Weights of a small transformer language model.
Size: 10 layers, 7 heads of 64, MLP 1344 squared ReLU, vocabulary 10071, 32.9M parameters.
Architecture: no biases in attention or MLP, normalized queries and keys, shifted keys, gated attention, value embeddings, capped logits.
Training: a variant of Muon for these matrices, 1057M tokens, 5537 steps.
Each number is 128 + 24 x the weight over its row's rms, rounded and kept within 0 to 255. Layers, rows and columns count from 0. Numbers have three digits each. The size before them is the row's rms in percent of the matrix's.

# layer 4 attention query, 448x448, rms 0.101, rows 416-428, columns 112-223
116:122139136133143153150145121142110112116173127137130123142192135113118132160108168098117140110130150126145105160141144114085150122135108133100107111192128098117161111102155116173131141131147077066095145120126135157137094132111112134155139152105118120108142143125149145113165118138117123102115113104101142124172137148134114113119125148143
117:121132125116129114123127117094141130132111095136103139133148100133111120163117134152109164144146125151128160115130131163157110117099142148105105127132124126121136081117146130140133103147157078110097096172123104132104104117075162106100132144111146169094145142147101115121098144163124118114138159131070109117154120141082127128088073144136
110:165080154095167121110142141106073148142151099137152150130131136101165137145077122130116131123106094173163095117151131112128114114138096138088091115138134117123099144132110140141161126144147162138161149112082139167099149121143135150136139126131114151164148141105113104128180094145129179129107166177179143111107112164129122140131124125166
108:114185145154126121121120125085100146185097094142107122115103137100124146076151118159129097122121179144127100128062134111098154127129158124077129136135117109127153182145158134135095123129153095110164133089129137133127151088146164152132176146119141124113148111094099160113188133113144120133130107130117111103066119095130127136129155173160
111:113089062134111123145151137143144126067143119139135132101141128082173109080152173137087132114109138136135122138131093146109147116127097136146116140097110104090100117132133104125128156104122104138092121140158146125132128160150138137092132150099130121078122148105118144151130121111161161147131132133107124122141131141129179132151113102169
105:103135133099122142184148124148102165092107155118110152136190154108160119138119122103083161110116127118135110153119160156114129161105083144087171158144110119110147123169112092112136099136148114131138141155117130122142102165099114146127148104117155131125116107149153100120151094139144140163166143180158155103151154113148137158125143118144
112:137089103170128126140134102128112091100158165132105155122137162105134119129111110085156142130101126205132165168122132118138122110135117121138123147117096104101144170097122160113153141173133129141172135146125140082122100154139146119124137139138099092108108140159116141111103114171121113141113099114104122123146125085141177150067174124124
112:114119171105104120119115067103125103140124129153073123131136086123127120127122115098086104127138107117143084070124146159129131134124109125134174142140104072101119101160125113140098084111103136109126158130113134151173126138144111120126089142139094120068120127149088121118125156135117137118163110129119143111139178107152137140124160084102
112:135131159133111116111108171102113117148151080179131191141076098054134118092139119083134129139134125106158084136124124111150116093147138133159095148103164164129121122150132092195127116157114117175132146118115146114119146110153131124134126143116127110127168188119136121079105110117112150106106123143110110106133170159122162102104125139117
111:129117149110127198115107159081126145114123148120118128103147133086142152097128173130133137113128122090147092153106097124127128116139141126148111109147146134131126106141086119131137132099159134127116132158130129125175146116130154127127136126134156131107158124136174136168120158139114129125202077154161183135118093097099097095098165141102
120:125108156148131150062156111145114175107176065151122151122124128121114090147091132108103101124149118157137158135096144132096146097150101126102166125129202115110121111065143153154094181145110158138154118137084124122175109140120122108150119144173101109137137134141102093113130098113110148129194126157130137115129145119121083148098172126121
108:081127138120107117086125109132108124114137130161117170098131149114117140136178157135140128128140136104100101090179158154160127122087153113153096099092149087109130097166145127138140121146137124101160142155135118131104141130131123146125172137135179082136112173127137116124097144143142125106125107134114130154087119154140114156081162125106
111:158109142151150124106089137085097157162115161136068124117129147143149073099077101109129127136175122129114109156134112161122106086135133121123097060151138126168166130144120156128142132161123143136136117125119123131116108103103126106093139130101115172104115151118153170127104101145143153152141128117137119113136133106151157163157125130092
# layer 4 attention key, 448x448, rms 0.102, rows 416-427, columns 112-223
113:143143129133090126164091174123145108115116177136124148163172080126149161172131156168106111091088090151122132119151097148143141117137127159100148095150125069086135140107151115125114152114142129146137162121131123145132133150097105152156143148110116166122159159123141121125131134134134125074126081169115139105143128181122104168121138137100
117:139108090141152090127137135113131143106107125122120090106122134146086138132106151143136100133140153142119114151138098120116160130121142176149118149125109121138142106073157136087101105119126170096108117115074148145116077125102161127104133122137089146099145134128168145143080148123138140133084143128121121112145154142115119068122097128128
109:132138142158131141118139142117122142114158096131180132151133101118134117207131145113101104093128142140139085107089141075145076150125151164113134163141102120110119096147145159106134141094095136119134113116162120112088148165070159100127115135081094143153192126157135098130181105146100170132179122123116145123102079140129124141131131164108
112:112140109188161095129124170119106135144083100116093150114087097165136137123118093091159092132116169161144126136107143094111116140090080072147168146142073146107138168144144107064110106140105132119159110094122130142140111133134127172131122095100144139128113101149150174114155156135108130117133143137129160098128094102085120110127157163132
110:107125145151158110072108143104153129115152138119088123150139109108147099090125085139149095153115122116092129103128127136126128150134135147103120164084162148125157126125093148119118141150153150134131115081110163124115081121132112082069105140135146127144096101125141106125123124133126126141143135112158125136075141185124098110086138160123
106:153124122145154149157199107164109144143093156194135140097167130103144117167159121136118136145152162115134076144133136160106168154085150119136141140169106155081139141140149106167169132181100089150180116125112134107108091156145129143132138165111176097167138127102150073068116144135139170134139137138159148083098121134129126150127105135156
108:107134123157120136113139141139114128091165071125135105120083083128098135140119110125167121113173129117102130132087148133174111152150141106155106169106087110140154123162137134131152139121141123131113173135087138114146102118145121120114116113143105118085107123132132142103121151124083122087128175134130102113105156106113138122100114161122
107:155117130123146137134171153084151112116162087091093109108122125194162114156140107151128114155122113114042126150131118140156117164124120093126130118128132123150126092137097095122105140122109147117143128113117149148135133147089099087155080157134148105127114115115093084138143110151170159148142122128095114156122138139163106146129163133147
111:116104098085119153129155126144132123136120120157145141134116135132112089147151137154117129091139130108117104138156113158073134132146096102156080131117128126150119141137173113163117134141113121186178135134116102120168172156143130148109166130144119118108128174162126055113135141106174114097116118133136101175118119116140118091110106124074
110:131100146081143164098125153082142104095134105132146142138156081133141130101108106163123122089141121121114085096112104078136125129120203109118142108141093142107105151181117160139178091122144085121114131139138116149149144102184141149113135127154114132122148092143107157126151164098153099134140104147091120099144137137113129113138145146125
111:108089156116108160119130137133119132082128129179128116141148096114136136118119159136118141132148084095145136158119094124135168142147141131145149101125162164108104128136108097127132165117090150104090107076111138113169095173123107091112125128135139104103139152139093128119112142080128145152162128127117123115169160131128144164085114134124
111:138126171093137120147141121106150141134129169171098119117096062127119151090204131110116124123109110115111074132166147154131153109136151121104121127123148161119123110138127109123085118130127127130164137127155132157126122126135108139079123128120120180095089107094110142131145137132099105097181160121077098146134162108143112149154125109134